{"num_hidden_layers": 9, "hidden_size": 256, "num_attention_heads": 3, "num_key_value_heads": 3, "head_dim": 128, "intermediate_size": 2048, "vocab_size": 6909, "hidden_act": "squared_relu", "norm": "rmsnorm", "norm_place": "pre", "norm_eps": 1e-06, "positions": "rope", "rope_theta": 185000.0, "rope_fraction": 1.0, "qk_norm": true, "attn_scale": 0.122, "bias": "none", "tie_word_embeddings": "early", "parallel_block": false, "extras": ["local attention windows", "shifted keys", "gated attention", "value embeddings", "hashed n-gram embeddings", "a smear gate", "short convolutions", "an embedding shortcut", "learned residual scales", "capped logits"], "init": "normal", "init_std_qkv": 0.027, "init_std_o": 0.00519, "init_std_up": 0.027, "init_std_down": 0.00225, "optimizer": "adamw", "learning_rate": 0.00246, "beta1": 0.95, "beta2": 0.95, "weight_decay": 0.13, "lr_head": 0.0199, "warmup_steps": 208, "schedule": "wsd", "decay_fraction": 0.893, "decay_shape": "pow", "final_lr_fraction": 0.1, "batch_tokens": [65536, 131072, 196608], "max_seq_len": 4096, "doc_mask": true, "train_tokens": 429100000, "max_steps": 3285, "dataset": "wikipedia_en"}
Each number is 128 + 24 x the weight over its row's rms, rounded and kept within 0 to 255. Layers, rows and columns count from 0. Numbers have three digits each. The size before them is the row's rms in percent of the matrix's.

# v: layer 6 attention value, 384x256, rms 0.0707, rows 151-250, columns 128-191
# o: layer 6 attention output (transposed), 384x256, rms 0.0734, rows 151-250, columns 128-191
v151 090:151137120194148157106123114090137132153167106162158151091144094116124125132140115178129080126134135136125085094099139154092090115117092137116104143110111123116150137130095124127128155129147119
o151 108:092150128136117137120087148121122141156177140140136134115115091108110130138107187135135150159151122122115108123103142150103144109131124189123103137159086141139117143087135134127121120125136114
v152 096:130136127166102133122128147128118103137103129111128143128119099100138113148106156127108151155138123071102143142124124107103072157140144115075133132156108104166160136119092130118167091132174187
o152 110:138122120105166099172127170146148114147137125160152102131159116131124117136111089120121090064153148106126141134126127120149134166129123138150142098112105115166169088134129120111128120095183129
v153 110:133108120119102112099156100096175119127151111132123131158121119160131132148166156148123149100129173105096166122130137121123152132123138168172133121069138108170096141113141157102134176113130121
o153 099:088089150135111126106124112114115106130130159167147139157096152129167165181130139107120099164132171139135157142148124170118137124089189149150141130114137152158097191138110150097138153103102143
v154 094:127128183104152119197142134139149171135117121092116116127149106133129162129140094158130107153175083138172131130135117124157137129136090136146173142118131155073103125152184099125111111127150069
o154 097:116094129139104136125129145133151130126150166109098125119100132136133147140111154088119110120153106107124070143146114111087137134148098103102148139097124100166178094155144188114128130159132127
v155 097:113164128110134117163065154129126140078184157131172134141142153101126128099086095100125105118144099158136110161120131128120143097136097112162144133169118151078124128164111091131098124184101174
o155 101:100121144155148127123096097139094131094142156153134150102091098108134162140134117084136136159148143116179146134117112103114130130150135111148177106153131176136138141084164098103164112154148123
v156 087:126128136101107148133120130112126124171132161113177137131126152146131111128104114121114103133147066136147135103128125115107130172122117148145129129130119149131161153090123101121154133102139128
o156 085:116144136147088101127147123138114168120108142151126126139130148125085136121131070133106112097150059138152110144122115135137112119108130164174112129100146153134103149127101084145137144072090112
v157 097:153119099140144126108079128119136077141176149119104175155125159134125108129124130144164071122132144109143180126133117110105110164129126179101081111196122067126139120143108122171144119151137145
o157 104:124121156175125153122125160144154080147137168113157128113118141087111163104143074135119147129143119132107109104115171119119135171098162141121124181146116105121113063174115100122141135125159147
v158 091:118122169114109171164146115147097168151095123094108136179083138128129136094128091129161124154125093083177162139128133095118136107149101154111148154171138137089135135152154115144139139120142089
o158 106:133159126113110135130116133123171147097102130106110115122125076120124108093124141111157128122155107118090104101116150109168085133126099118130159129137115115130102112109098138124128149130135102
v159 101:115122128158161133066128137151090139133123093184123123112125113198104116114096113121127169102130137097100145091139164131115113109152124098129123106113130120147113130124100105123186124120118156
o159 096:114118076107105144082147091167118135103112099112117135158137096112102119134103118125135113151171095123139102136119099086138088126184130113113140130125121094160116128144104112122104133115106180
v160 087:136095113136067135126159116161135124143132122170106134126119150125130120130149144144115119154126151080162158137128143121023139111110137100107114133121130123158135125147117123115132091116124072
o160 085:095135162136150088122135102092122114139101111107162130126114082105136154146123183096136147138152119127123135144090115087120128140121131118128160139119123131106157119124065153131124146097209142
v161 100:121142155131128106170132127119104153119141141140179122080131146155107139119148106124124127104110128210116042105104159145173111121143144146141152141099152130150115118144148117094143140146133128
o161 101:163123108106094147150111138131092125114092132122146112092137142135147136092138148143112104100092105141149082156105101139159060155119142121174112162121116125135168110121152084111138086119112131
v162 092:138124142102126134128132153056089107161103141093122159150108126117131107143127136209135204107143139118077193115142152150101135104124159108116107153137107131135177141130123135134129139166152129
o162 100:152116170106129120126152150140096088117117161166135166126151133121102126155140117132120125126091134086123107136112163132101140078121145126099145150114155134128168136164124156143139120122167127
v163 106:130102116133142121103161122157131082141093124126121137124116158130112099150118149129099164083172143113118122116152091127112121143113114128098094114160125144146174151114090136114158115109103170
o163 098:124100145163179130134109156127128129089162093134177154147141105131095097126146152106104154112147126143132140142104094118115170130143109121114145129153138119103097095140134144097154114147106122
v164 096:133146124119143138186119158138080156143141129161130119117108118097162125126106112120111089139129121135111088146114112128096142138119132097120093127111130147107141126156102156160110119138145142
o164 106:099146119133138136121083124146146061103118146130112131121145159134172114129108096136118143126109110138107126121120162097093102125137139101122108112134128103126153140079140129141154141136097143
v165 092:142133110130097163142142114120099184127150087137139106122145106128072141117133127159103135134135137149153097137168136157087137111130148066093131112136145148138108144129140123146149100167113093
o165 095:104118167149089121153166157105077149139157123097123134129176161067111095127137116108127154091157099129094138124134172134124059125103133112093134122105120150133081113135174108163095147123120126
v166 106:118111108096084137127152115117135114172149151093120141133146126132116105166097147199154218120129150094121139174134151159137145171144114108115149133133114112163158138111102133133133119131107131
o166 096:116144160124086094152146135099131153133160090081060132098111100120155123130165115185111106097114136125127119120154134143152137132160065179093138138120150162099085156092131116119118124124132153
v167 098:110144132140107125113156116103112183134139141089130135153162129121105150152113099109136163140096102128142136099143164103159096095114100125104154123123122105077115083149120185114093137118090093
o167 103:153096148127173111135134142076148128113117142104159128175127144149178114129144139154131138102155142133117131119123132145150152090082106111064073149125113126122153146142134141134100165119110136
v168 096:125131128100111121156159132130141176135127127124160102153159094159083115151134105130104142157125102117157124095116147150122139169134115156132086150076134140106124130132103132104128140147167152
o168 101:090129120131129099140169138151129146164126106159154123195145163124143142104170123096136073130120141168120122127109173163100136088125095102126103125101158121105126137109101092111130109126148166
v169 096:106115077128161140121107111101144114156158163136127135137113133138164130108147061097123107126108133147124207107093109136130140153128119164171153140113136118084130135130142114140101136120171132
o169 095:170116131161134101154158120112143126134151133125097138105103109165139139134129133123094163139114113141148138114115142125109083154125132130123135102128143118096106133094123119114147148099157104
v170 087:104120155135104112138131133154140096137137117087095134123089111104151150152119093167109150125114062104073154148147125147110168100141154087195138135164134166128146107095147092119151134128123074
o170 094:134133115131107119123141121170151116134142131117108148138147112115128129167113153097100126143138115085143162091149158165133158105134114111128153125104150138145128118145146130185154162125110157
v171 111:142178122129137138186113128104118167133170117112139147146161143118102114098135115076132070165135089168190112141109122126135140156133104139103154136097127101108109127157158136164121107164130089
o171 098:151145139095140135156121143122141127094125121140155095129113114088140128172089101065146147114120145093147127142128096093137172161144091140121104130100104155111170157104071110116106134103104128
v172 096:142158142107093096158095139099095147122149090162114121141134101129145140121158118146133086159159140112123133168116138136137126138124176119166129150119127109103142170198156115152108154146138093
o172 095:181117135102123128085141127092122144168131132140142117157096052128136115125085150165098140108140173119114138129131131129151141126137151090132124167086119125113111150155125122144135149150156111
v173 109:122152137124089095107118135164113120092101125150120126101143162123116120117092132118149176143157116117124131148127142124103076124112142051155101127185125133127121122129146070135147133118114137
o173 101:113085100081116109116099150113152118118099133127155138112087139129114097143132142134121117157107125075142131140098169119156105135141136134110139122138107126136146134152147086114129171111099093
v174 095:123123135100086101120139144164159126120126133180135126149127110066110124122098124153105141184104114132129120124136117105157150155153110162110126128157135111173097100127135122153097102126110185
o174 106:132114167150121173158111119148149126144124145146118078104118132100144111141114125130140153202134117121125119157120111129133148131189137135167104106138117148131164093162107110179098134125145156
v175 106:133119109141125095127132125118149097155104152104152134131137118137136122116122171152137120141097131108113118107156106117161133141137125100108161113131088132119153108115146148113180144140143131
o175 101:117150091112116116155083143127138100132170116107079168117144062144126096082099088088118108170125130121121139145148141155150143120131148103111126124156131095126124137142122168111142125130151131
v176 103:111111110093174133128132134124115134134142145125111142133114129127160150094159126156123084164138097201170066140132119064123168119126157143147116129149129099153139139131151112152130126114112130
o176 096:120114083122128139078113113129163137128181175116106109162093148128166125112103148184120198095168129145131107092155127118125154132101059106144106162142182138139114100154108109085117091116128136
v177 109:155094141133122127098127119149098138126106119103131098146094137099120166160120154167086131124123138111096207117162136125115152127148174086103125132106127146139151103109090123135162098120117060
o177 103:162131142096161126099148119111099123124101103116124096123130127080097135097111050119130113172122136127123112171127131141117163127095115075105106095131151146117108171139091141172068135142106121
v178 083:113107168138112125130083113168105108151169128153187143089110172126136142159102118109126167138125125135134080150125128146145107143153141112164118110114163158105107166141116119131134117118160108
o178 106:123125129167120185194151129157119151162114124140108161092118116113116111137128123100091136113122131114097087127154154124135124122125141088127122148141139136119134098102100116149116126126115124
v179 096:138151103093116154121130168144116144114112165161136122144145156118126165120152094117090092168120128139141137089109138141073123107142118155115153161121124147106114086113128120095108140169125076
o179 089:106105107141108126159141057099154127136115101103147136140128152131083157138109141142109146151142152103146139112115115113136150109129190148093129120137145152147111144102136129128054142121135131
v180 099:116138161133181068154127123089142142105158128099162076141178111160081146183148080105150161102130107139150103093118133117106127126133085108120127143172134155117122087126136122141091127142149158
o180 098:164088105108105110170063145124075152120110116148128113134117128141139106135183093147132145156122150152145112146129103097122131158114100121101178161126100145108102112095119091157117139098146168
v181 096:132156125142185159137123113079110131107158116076111116105129124117103140115102130122146117111151172115138107131140144133192113113127154134151120105127135100109123098123139132097148196157127042
o181 095:149181148124141106132155110116095119121080149078125142147134140131147087099133117111114123133162143125091144091139135137150102111185153182107121178122119138142134093139126115104159099145125098
v182 088:149125124120104170156120163152117170124110127099083119123090118125123123129116096084086105113105124119162179123115116098125132121141119153139115108115134144111114135128036141113145112128123069
o182 095:120171142091113129113117134116101164177103115108142140135130180139160125120123141091085114137138143154160133112129094116136085134107119120117110129099112141166149101133131081145132109118139130
v183 099:102125121104120141133119112140093146128104135064117090135128147134114142149155115182133145118158115140151163158125162102076152169138139133122146112165101128111127118131139119160114094131159113
o183 093:063117097133124112134181135094150126134121093129172113127161126121140126158195185176155116129084131132113125160169143121128165109143119098115142143103095141125147113178113127168125118112086143
v184 094:111125109115123151176144122126114166100158085133142140131130153104112114149120088110109078167163115144135082129113110150162131123109117112124141124102133137102130126149053125116067119137121081
o184 099:135123151139131130140122093115122158108149128073147124129149144110129129133143102121135153151126099119125115102125130113130106148104118162121106138171147147122118113099094141108167082140149115
v185 096:107112130103180096133090139134155106152140154110099148160136129182126136122117112113156093163108110122141136138110130132158160154119137171153096125126128144118117123108167142131144114111149100
o185 101:150123074137102137149083152178100154151140131168160115141121141197103125132110137125140151120131121104100142102089149116126121171140131080099130117116096123111133113123060145113125127125147121
v186 100:091102117154108131087148099123152118096172130140086129161128146130153129148110168125128153136134149128122145143142142127122108131124166128141098138132150097124102147093160101142096127138101168
o186 098:135181110174111093089108119143139146124154131117131137143128128086132124118128151129168160067162120107112153184127077118122095115165173134152115138165125082152100119104097099104128102107142084
v187 118:128127122136104161112153130105138131107143140160126130127140134108137132146128158144101076147124141136141156132130157139148122112118142156129104149098126087167089123116114148105062131131119124
o187 088:103101134146116149131151116138134101096094117114177061091114132139137151128085152141109118139157101083081113141119131108146109136117134154146098150138130113078160104140120105137084122132126116
v188 107:136139121128120106151086137125125095132101069108132115138148099085093127122145155147111138099132139049135090097128142144111095150132118146107124137146117131139157107142091117097158144126126139
o188 101:094126101133139102184128192125140132124086142109136117162099106117106110077166118168101100142134177084098128103151144112153148143117134127148134124155129131155118126138117198151154140081153114
v189 094:134141117126124159112162113105100138112109083149128130114121119146102123120123163103126136088127142083139165133117137167113142124114118120100099120100111103117172085149094150092118149113125191
o189 101:106131073117124108158122110149124105082129165117086099184182122131125107092123096164150093103138115131146135116093090147152110143139135139110116135134107120107168124170159132110090119136114135
v190 109:141107141130121139139110126130135101172108088135122145148131121148125113124134155156136169120143113091124119132132091145096146098130130092141142129157152121110179111104090127129146141136135127
o190 093:160090143115133068165096131136117114129125114169144099132101137125117149120112161170141124172117100110135107139137115134147139164118119132117113173152150090125155123135134139106120123135147173
v191 089:119133144129129152117139124154143152134149101177145154149105124121135139111138104137101148133087102140147072123107168138119099146150125138183144147172159109149093126141159116120133121151139128
o191 103:122135117164121094149134164161133139130159136134148158140119148114108096106144140128122128151125164089142117082160144114148107120183117118135164127141155161112131154152167120105150111128142151
v192 095:128121089123087104128126131087117189137099132123099133159109110130113118116100140158136146143108141095162119122129135124165140103108167089141135134126114115111166179130134088127179130131085140
o192 094:137116148138130109141128140149159120127099135143142131128102121129126131122087156118094123145123104115125161109149153155129069110097148142142138094103136121096106140159063093130105156137162138
v193 098:098130119140125162122143147151155154117103107107120137121158143098102144125109136157108122152141101129133128160148125152138157128133134139084112125117151126186124051111166128101133133186116093
o193 100:142121132135127099115082106180167116136101126077159107105109171092113138127121126134115084143096103097151134162125062119145144130175097094096144157117123144107126161109146171117113102123119134
v194 085:105081122148136138155134142147119137115127170103159105154114121134177158118118062116119126157099120143125220106126123109154138172139148117140129132165125122104118134110180111143115094140125069
o194 100:092121156133149135123156123146100171135120136112100125146110088128139131151147145116186097130085167135116117112078098195098191109118149133164123080134152119127132141145118107104082121089110118
v195 100:137125128122155121158072167146144123135108119110138129143139136057135129116136088147101070145130117130147100150152111156116141127121144141073146128129144161146139133145101103146151122111134133
o195 094:122133133137126130097131088135140113146099156139093160173097112114107122144148120123129157100113080130153101111100087149125126127139153094121119135125099131126157153185134116200124140129119147
v196 104:136148125125104135089110120141122129126124128150132118164112120098125125153112142163097135141139189117086100120146137111090114134133195096143098137128128101168098125120098157145142109136086128
o196 082:118091122118145110116159096150101109103090113154143125137141119147174151135108056128149117139102152137072157106107068125110111127125117111111129133174119144149125125170090149131125152159143164
v197 093:123132128129143143122114141110099119156062081136138097086136150137130132150120165190145107145161124132119113109154130114116153104139143092094136087143115089142152129099095117097200108139161146
o197 100:117104129137127085132135121152138113119177104082167135150132113151123141099111115124117102125161124156122134094108112126121087123133167105142090143112118127089125151184104135143125112143109155
v198 094:115140132133153133143109148091118136169135129074129121137136161106112128131091105133180135131136079141144172128136120140136114096133076151108170119165131170100142108132134169091115160166136113
o198 097:152128159138096154145135128128100160181151135093131148147148085147153148165118092120123123114132138127129117176097085113152103172133104150124131133096097160097091101176133136126145153087122100
v199 107:119151134097133121165104174146136113099101128079154126120147132113102091132116106177111194129150159120141111120141097121145126130148103121114173125169142146096148129147117116098163163155133136
o199 094:077148173101097139120129109160144144165139122093133106070121143169138102120137117140081132153153144114147142178155105121127125132115140123138147124157071161103141138113201114129143132130149109
v200 097:125137163127090154118162126159114106128106133160128124110132137150138138122102157075125125122133135134109101121130108140114123088120129096119146110144151132145144138104127134098146128120139165
o200 088:103112118111079138113142117149141106127162127165132135149102116128099133127117127153128166114108106139151135133056120097149121151143161097146102144142141179152141109115114125100119106172124125
v201 098:153145141155142158117148123149102123133117102112138134119155093137096146129148132103103145090146100122133096114130135127107117107141143095073131119114176150127171117127092142122161160124105096
o201 098:118143140126150173168120102131086064154129118150141114119116132136122131152170080154144154173150074130115142111146121104123166108131121153114126140099145112128135161155136131138106149114084135
v202 116:136124122127128145142116132154109124128132120122140112140149103077112105118103151132086126142133127099118119120150142130117114147138179074128134136178141124120132114137099124144143123153138104
o202 097:138150102119136133112137158096097139104145118113156120119157155089147093113131136150121156145174112134161121183078114139121149083117119122163169119119123095062152084147081125174118138166107120
v203 100:138123104139122147109128120125161124118150162134128098087119114159157131138137151090144087122117126119159163143087142130162152135116107146120113107126130109094127116115113129141105157125114098
o203 095:115087115117149127111108141119110128103148136132111101147133138174146121117145162101100119112129132141133181131159142131164111153173093085126154132164157120155112122073150119112138156096097109
v204 104:128105121156155179066124126118151144173191121106110155127104130143167127131137116113149127147158099147127153150122161145124127164132117160179092114110155117134142135114123122132147143121138136
o204 093:180138127126140108087095105116163134161106107135148153135126108154121133148151062110139119109133114095095148105112158113136147135153133126173126201132132127156154134141168111125137151098141107
v205 113:142134110112110136130166109141121178160115124100111114093104129155110154156137103112118124140106142118146139108112143108130144146111136150137119141081116112162107103154109165148063118121092104
o205 092:132175138135140109127146166100151132122143138084170135160142094109158151179154108122149182162114106083139138150120094130104126108113127123099185141118107084125136087125151144089137089087103093
v206 101:125142131139131152142143145178110148116106123122205098081147093100114109133104110098138157103141126138181160142136112111199108126150065099138122089151123087100137104109106151092121149140122167
o206 106:089102126125104115133144128128129146089143094091187115092133141153183106126150140087127115153145172163151102168091110134123115138129132188126108127126148165157108112114123129142098159102167146
v207 101:146139115134138158108143107187115101123126126160107101108084111111164107128087140080135072108169168114101166164117146130088148069129103123108078124124099128180149174121104122138133119101096176
o207 105:129114137100084184097163105110107135112116138137080107115140142123144113143116133084110136112141144135107105110108174110140159130132135147164107137150156142168112112135104088121145157095160114
v208 094:140094136112104137122133138100114112155126149123105099143114128141173125171091127134129109081154116086102096145118145133108134141129086129136113140103131131159186183109093095124148110134099074
o208 117:151116134135132129154111117098083075137161125147128075051102112122153145125125132146114158146127114144151099160129125112117135133149137107094105118132146115143116133104165145117103129129099095
v209 104:125140130106130121129116133174090152153137145115095127111131127092106152104118144152093117168079111069134163111139163127145135095117171113092132108143099118078131096155123123130133156141113085
o209 109:120113107143153107146125134117104127135133146129067094128158145146126173144107190115145151140156135145153117099111143094092111075119139154112170148128094073150114131160088112148104127124119137
v210 100:127158147127129130130148095146117103077138142160149114104135116148129162133166134104132100097136111129123099170128115144151127097107151128140100121100152102097121107127090137149115169106142173
o210 093:118186153101135155115119101123131112142107124150099107113132161114122122123175141140162160138132129113088104151170128168188131151109126146123125174125095098131070098108123118129131133116112121
v211 093:148144123127159115170131114163107133122141088122176124121142140171122125123107150097112124130143151133127123139122120130119164120130145062097146130152136141103112094167124156150105132162121202
o211 098:127123139136117125129133123131137104119127131124143091146119173139144134123115086120155137089096125148099083133142120123141147101137134127133129155144120136145153112129181133083064143168136124
v212 105:120161158131104088137088115150125066088100125107115083094114078128127143106158107114147105115106149152130135152117143137126137126144108124144122143127094116128097146132154116136142138149144140
o212 095:123118142121103116102105130155107114146080115085109118098105146115122146130118126117153129078134174116097135114119131128155168136144077135154114093145117096118127136130139168174156125115174137
v213 088:095155124121146144143120144116117112143128137108143119086125161091170132133118079132131165149170102167144149150135112131076137086132102105141141120157119163150143181116165135089102084129111128
o213 101:115130141081141123115135114130118133120126121098123125100130124107176133132132151111096121109130134114115089088106173082124069117101112093134094138119113135143095118149155171113139158144115152
v214 096:130127144136124155099103144143136103100191146098138122101087153136136149161113138089099120092129158154085175096121130148111141115112120168139111138106152130169118136108114128099118114130129143
o214 099:137140098127073130077130172113138123084116106150145136124118100141156158115149151089128089100144164112099118119141109127130150134073133116183117144151140086152144106113173135130114094115112133
v215 101:113145136096133137142124129172113140122103114130129113101132117134129139115144091059120141110135124118174150135097113114139133112119083154169106100106144160123123156160104128129103125108118135
o215 094:090099150126127156097145130148130129135132103130101081158118173150140105166109145143151151126139122141137125141123111095161088133163138124133110117090116213120119137104106127113106132134165113
v216 087:079130175137144120133123132126122091119117178114114137112151100123110133092079125094161094108129118080123099168126151142092111119103130147146103116149136142121123141118129115149123123100142107
o216 091:116145130140113140146124123144061123105131162151147141162166114120114109146096176158128133102125157132116162145121115142119112174137117106156112140149116107077141157138139085129140089114106110
v217 095:153137126137098119114168107122110125145114134150135107120124134122128121122124120083114088113129184118129061099134110138083136118132108125152135131118124122133114152124141104112173105127125131
o217 099:111153161151082133133102173083092093138147116148141149096150173130123139119107111154099118151174122162156120106131111144125073137156110162110115074130124118156156132114134116113092155135114156
v218 098:117145151115099087141101142110119163115128122147129106123141131131150124143119122074128099119117083145135070105129116121145102091103100121158146143128111118121088112115148114114124128107124087
o218 106:082121108120103106104128140128165137140153123130134115122102138182114134126072163147154155072141156117149088112131093130148146130128152152133109132153152110139128143111151159121136159159132145
v219 093:130132115116133146172139165135087167155104110079150135110157153122141117139164115167092097130094106134164134141134164108098136162144127117165128120130122131119082086143119123139113104130162106
o219 099:074127098140175140146107045138100133114128114087126126118150149146097135100156111106065109166144129145108104073149123142117139107135111162126121134121117088121138169101163085138080095124166100
v220 084:126117129155121118113098124110136150153146139110084128146114134116092146164081121133130163128125120106167109173143133123124105083110098124096106100158119136163123107109126114142161121166125113
o220 094:139150171098123125173114105098182147108147144124105153145090115136155141146106105139101138074135150110162101134126094139189117153079134089111136106100149156120121134135141136121124174103154174
v221 105:145120128138097142093184110141129112141111151105121145127123143145123127145108176109145125146112154101133067127137125127124154128100128113140101123061105085126103089080124153116124119110139167
o221 101:117106135090133122156090123131153119153126188090148166120112119137112134078141117100117147123118175122111154131132146153099179128073104110151118103127139123108150089119084108099087109091109128
v222 091:133138138126123091123121106103136143100109110105099095120133118147101151159169081096120153115132127134138138115123154138086129108136134141168126171125090127092064169131162124130120114122109077
o222 101:105104118112129092122089173158149100083113127153131152158113120126100116168143118120104143120159111092145128156102119095115125112129152160168147169128075156144122157184118133164121122146112124
v223 085:125145084125113142164146129096182136093149122124113136109140084156111145144119141097122118160108130111143110111115120131183103103124167124145110115108139129078104145118160146105105162135095099
o223 099:095165114133158122113083117113168137130151111149151139079137137146127154156122131102076148149097117114106156137110113136146139113157126120118101115116157140120109172114085126122145089107111209
v224 113:124143109140156100110113082115138078125119184125110159107117124151107131136116159124139095138102134166137106117126160159152139128093136179138113131100110118120090124108154125118108110101114143
o224 100:124114118127146156138146112096128166121131167058127089119129119142081146120121134172088123078099099143150155097125137153183149155127123125145116108130132133116117141115077166101119175130098142
v225 101:130134123144100163161125158126120119112169144128146168153123098092122115138132134114105134122127127116137192173099124150137089140125149105149128141132121120064154117128091116128109142165143125
o225 095:133151136181133101116163146161188155110121139134129135157179138106116142135124139118142152114101129106105128138101156147131153142145147150131134158100169117117122124135147111127157114158127131
v226 096:141129135150133105132124124117137121118140106123161130085161084153117140131149135148147106112142113065126138115136154143098108136124102094115136128144080138093107140139122060106109154106166120
o226 102:174090156147107140111116169171180053116136124112128159090081131118113101118134122129188118132123125165146148117139108138111145109134110095093135118179111154116161140172083106147148118113152113
v227 102:120177149144091125113099137139121173140156065135161141143151166114077145108136085145154100163134104119133134121099118142152097130110100143170122138104122127123129131125147115143128132135108102
o227 096:142116133172138142113122136129160121155111143172166116164137137131119162116123135129142143159144154086133134091095136121118100089096105135163119143155129133160080124143135138141146098106139122
v228 102:141140115143145102125140142175153172064119139123152119103129107104107132138143108126052110168078128100141159154125124141156117140143140178125096127109116163135113150118100143133138167138133123
o228 094:109146148135147133117094168157156151110181130147121134158169108114159145074102126133116097100093138125150122142160135125137135168119138149166152043107132104124109149106159091149082134123118143
v229 097:108131155147110153163109137133167119110143110161113156140101132120141124123115156118115161133138110142112192142111117133134109107111179121164123125108131142088112113137104087090130160122121118
o229 096:106135128149111119109119111178089151097145124111135111061103108075126090110153106120117157169096105135141156151125107123136106117137134149133128142105098155141152094111112153147141132120136074
v230 091:131119111146161140117142092159121149122132120179121109112119110135111133158114111096121156130115128076093101093145149150168079132157126152147117123147145118106091112155141132109142145131158113
o230 109:142112129104090112125109100116166154080129136144135102167127131138110174135147099155127093168132137090131136135093151145166093167115141146103139123131148115156167138135148129132143093127127097
v231 102:138109150141139086127111145134131156123147133135088156137162117101122124143113151173119114111113127169105105107147122114142100124123151096120155096124148146159107123123096111144141110098130163
o231 102:115133105118086142110118146072162124146121136163078101113088103156127127149091175132158136147112138148164120135132129073115095131165096124104128126134098137101065147149078131146122117115143082
v232 097:165155132134140107173122103164146140099123138123094122081145115132128146125106120141141055132101146118127112124109145128175138154094135174172125096113125118143088085132150150143147129119100077
o232 107:173102130137121092110149097112144118131119130116133165139105144159097103141087180124151116127112126147132147149137125086117116120090101166099129102136080141141128117130132150118131106101145140
v233 099:114117111144142117131104099110117119114173129150128138117126166120129122154122151102129094137107129186067094108117104105137120118109156150143125139120112106143074088124131147147103097114101065
o233 095:117148138117179110128122105147109103127136115099144112134145157117124119135096125125102124121095194112126125128087105120133161100122154120143133154153124105169104128113128078123144064148086128
v234 097:136159107129135132128146131146128169158091116117145137128105147161125121148109097141116173125141155076134111113139143128073119141143106123123113116144120124126149145161091141147134078118124141
o234 093:124136125115094132099125137151158141133103076127077171129113136119092122137139130165098151121133109156147097153128122100124169128117058138162119121109166077168130122131095097051132112155128117
v235 090:155118116156112129117108130123186089136129142108152117141114130143122126121129131110120168100147106148157115079150114111128133124135095155108139144146112160154140126128183120115128142102154145
o235 097:148122135136162124128090126133104161118152155129137163131140104110140123103125153104109119121095116103145101127116143125123180069155127153132122174144169157116110092161122136086136122081135123
v236 109:115117137103173123109109134114134109120102109119123100143131145131125134128159111183113095115157123161141123158134161114111136161148111107101106160131127105172129154104113156142133097163149106
o236 096:155150112128154119173108115111174155129159102139107146148154107111166168092164155101123122147151157155107047141119126135143120084096104116147135132140131129182156152127081111126100115161174115
v237 096:124103135142114127111084142084140114116149122127119137169132089078139137095149135172140122104119116150129105148125124131127125111143131148141151143113131109157166133123086105143175114131105110
o237 106:137130137112185127132153098116139148105133135101167124131105164125135125132157102162135126124113154099118165108104148140138095175086094125116109099102146123124145158165159143126091120108113124
v238 092:121115089091119122131135116141127182102154126127115101181124127106130125122171113173095114163135125138121123137141134102134127161141151095115094114115121103131124154110116155158169109157140120
o238 096:100133115090166134135198142088153119139189110104149138125136147110136098129125119117118097162039128127142105143141140128153128117112153135139134153163128111115121095133129135173115124145153132
v239 094:122153126118105148121129088134100164145116142139104127140122132171108120095128122118150127111102124125135140133103112162102149143102118128177111134102136108113118134116113114159152122131139130
o239 095:123132136099099162163156111141096123106143135160189137123151139125134114139158125104160119102135119078142119137138140132081065132128102154088135120134169094112135114118041105129123087142125138
v240 089:132134170151093104109157114138105116179166127127123147130131161149128132155127163112164163167113129136140093087141140108124121146138112093132087095162144126144133144103150099148155109149119132
o240 094:141132111145107135133129122142106142172140171128086100165080165073095151132106098137159104194158151110148118119120119127159053142151117096098110121165153142151064081106083139104124107112144177
v241 094:148108129114128108171131133111144154122183150134095145114179129107101123136165094170146184161118153128114108127106126142118123141125165166129150119115129147153145124153130107148050129172132164
o241 099:127156071145131104086117116109153101142124146107163090153166107123147118169135114151117172106107176107120145193161133108127092110134112104122144167112122140105143121085132149094133138140147136
v242 103:099089131126144089097107110154128090113130084126155115139116148122102124126139163167119190140130135145124130100143120118179119167145129127123127116181128118205120106125126135130158132134147169
o242 097:154144128111103113138140113083127139133158134124123141109099129119123069155134115140135120144109103110126127091147141176140164157127144201141124136126145120137100103167116145174139128132125093
v243 096:132137135130150109131135124154162140111103124127171090085118139135141159117105082092139130122167094136134120137131130129145118110135121161098120119166121103104146149118172107113179100129112135
o243 101:131110113128112162135104127122156142124159112108098080142186126168105135126115116107135147125156098163102103211130098147158141164110119147126148116144124106122111162183136124121135135115133123
v244 103:122086142121121138113161098129127099115088090174113146125124134146087125135133158131093198173136119099112090096122096120096168099112138136112166143113130146185148131139138127139123089102124124
o244 096:108109137132125141091116187098105124109125142163153111161171147110089146149139136122144181150161102135141181165112114137161123138094102128123112120110144177101151075101155118155130121140114160
v245 112:115095134146117133087144118081161139129133127145080130135091119151157142155118131100110133129093136101127149110125131141141116097111108105160125148097140147130099133095114109133106113092093071
o245 096:109154164124113177095099116106134120131135145096077144100153128109123113155109114121098135095091118070105095156131156124141137115135087145105146088145170144102106151143088129132089142111127151
v246 088:115168131165149130128122154130139147108154160143123181116159097120120125111100139116153095103104131178165085140125124162208090130094141116131118109100101101125109139107106140130114156117119124
o246 090:146127142170107134128112109135173122160128144116120119120142132160114127123123134117204170105115163112118107115143131107118106138117091176148107128086170068103090147158134128128119129130083141
v247 095:140120133126121113112107128162143092147145072133108089158142147123112129151117164154119170151141132108092102173124102134134174110128106078112169098133148155147152142120086128150119136127132120
o247 087:149135148133116116127097095131171128137119159149173077108122172102145081172143154136127108150150141106058132146137092139130135162128098103157144152136073124132117124141110151129124144138108129
v248 102:129111119119145139146124125150096156130121127115129102113108113058134148084075110146126069115134084096108134125143119111204139113139149064096154142154133136101151107145106147117157097144129108
o248 097:116174106112117115096122117124106072119087154135085155127144141107134145132081146125117135117097104110147101146101116158129155135159108145106120107146169064080101154140172157118082142133124131
v249 098:134128118128124118133175131165128127128105109149136132102110132109146150143158127125125149131136122159136128124128129102187137088116132132143177120119123113168122130144119178096143159106119104
o249 090:161119120125122129145116076131123152111177146138108077112125108115163124125171148080124141151134171138143130118131129133127142117067134096145117156098133142121088146107158120132138132108202104
v250 101:108169125137145113132105104122098127129158141136116150120123150184123124100115114124173192159162066188095084160113173126150123122119162126133140123073117090139137148143145157114160144098134142
o250 105:174146125151148119105136122160158152170113127108108134113126105168132115144110097107164153136135117123148139133172142131128113116146143116127124132156143164107133069157137183106159139124118121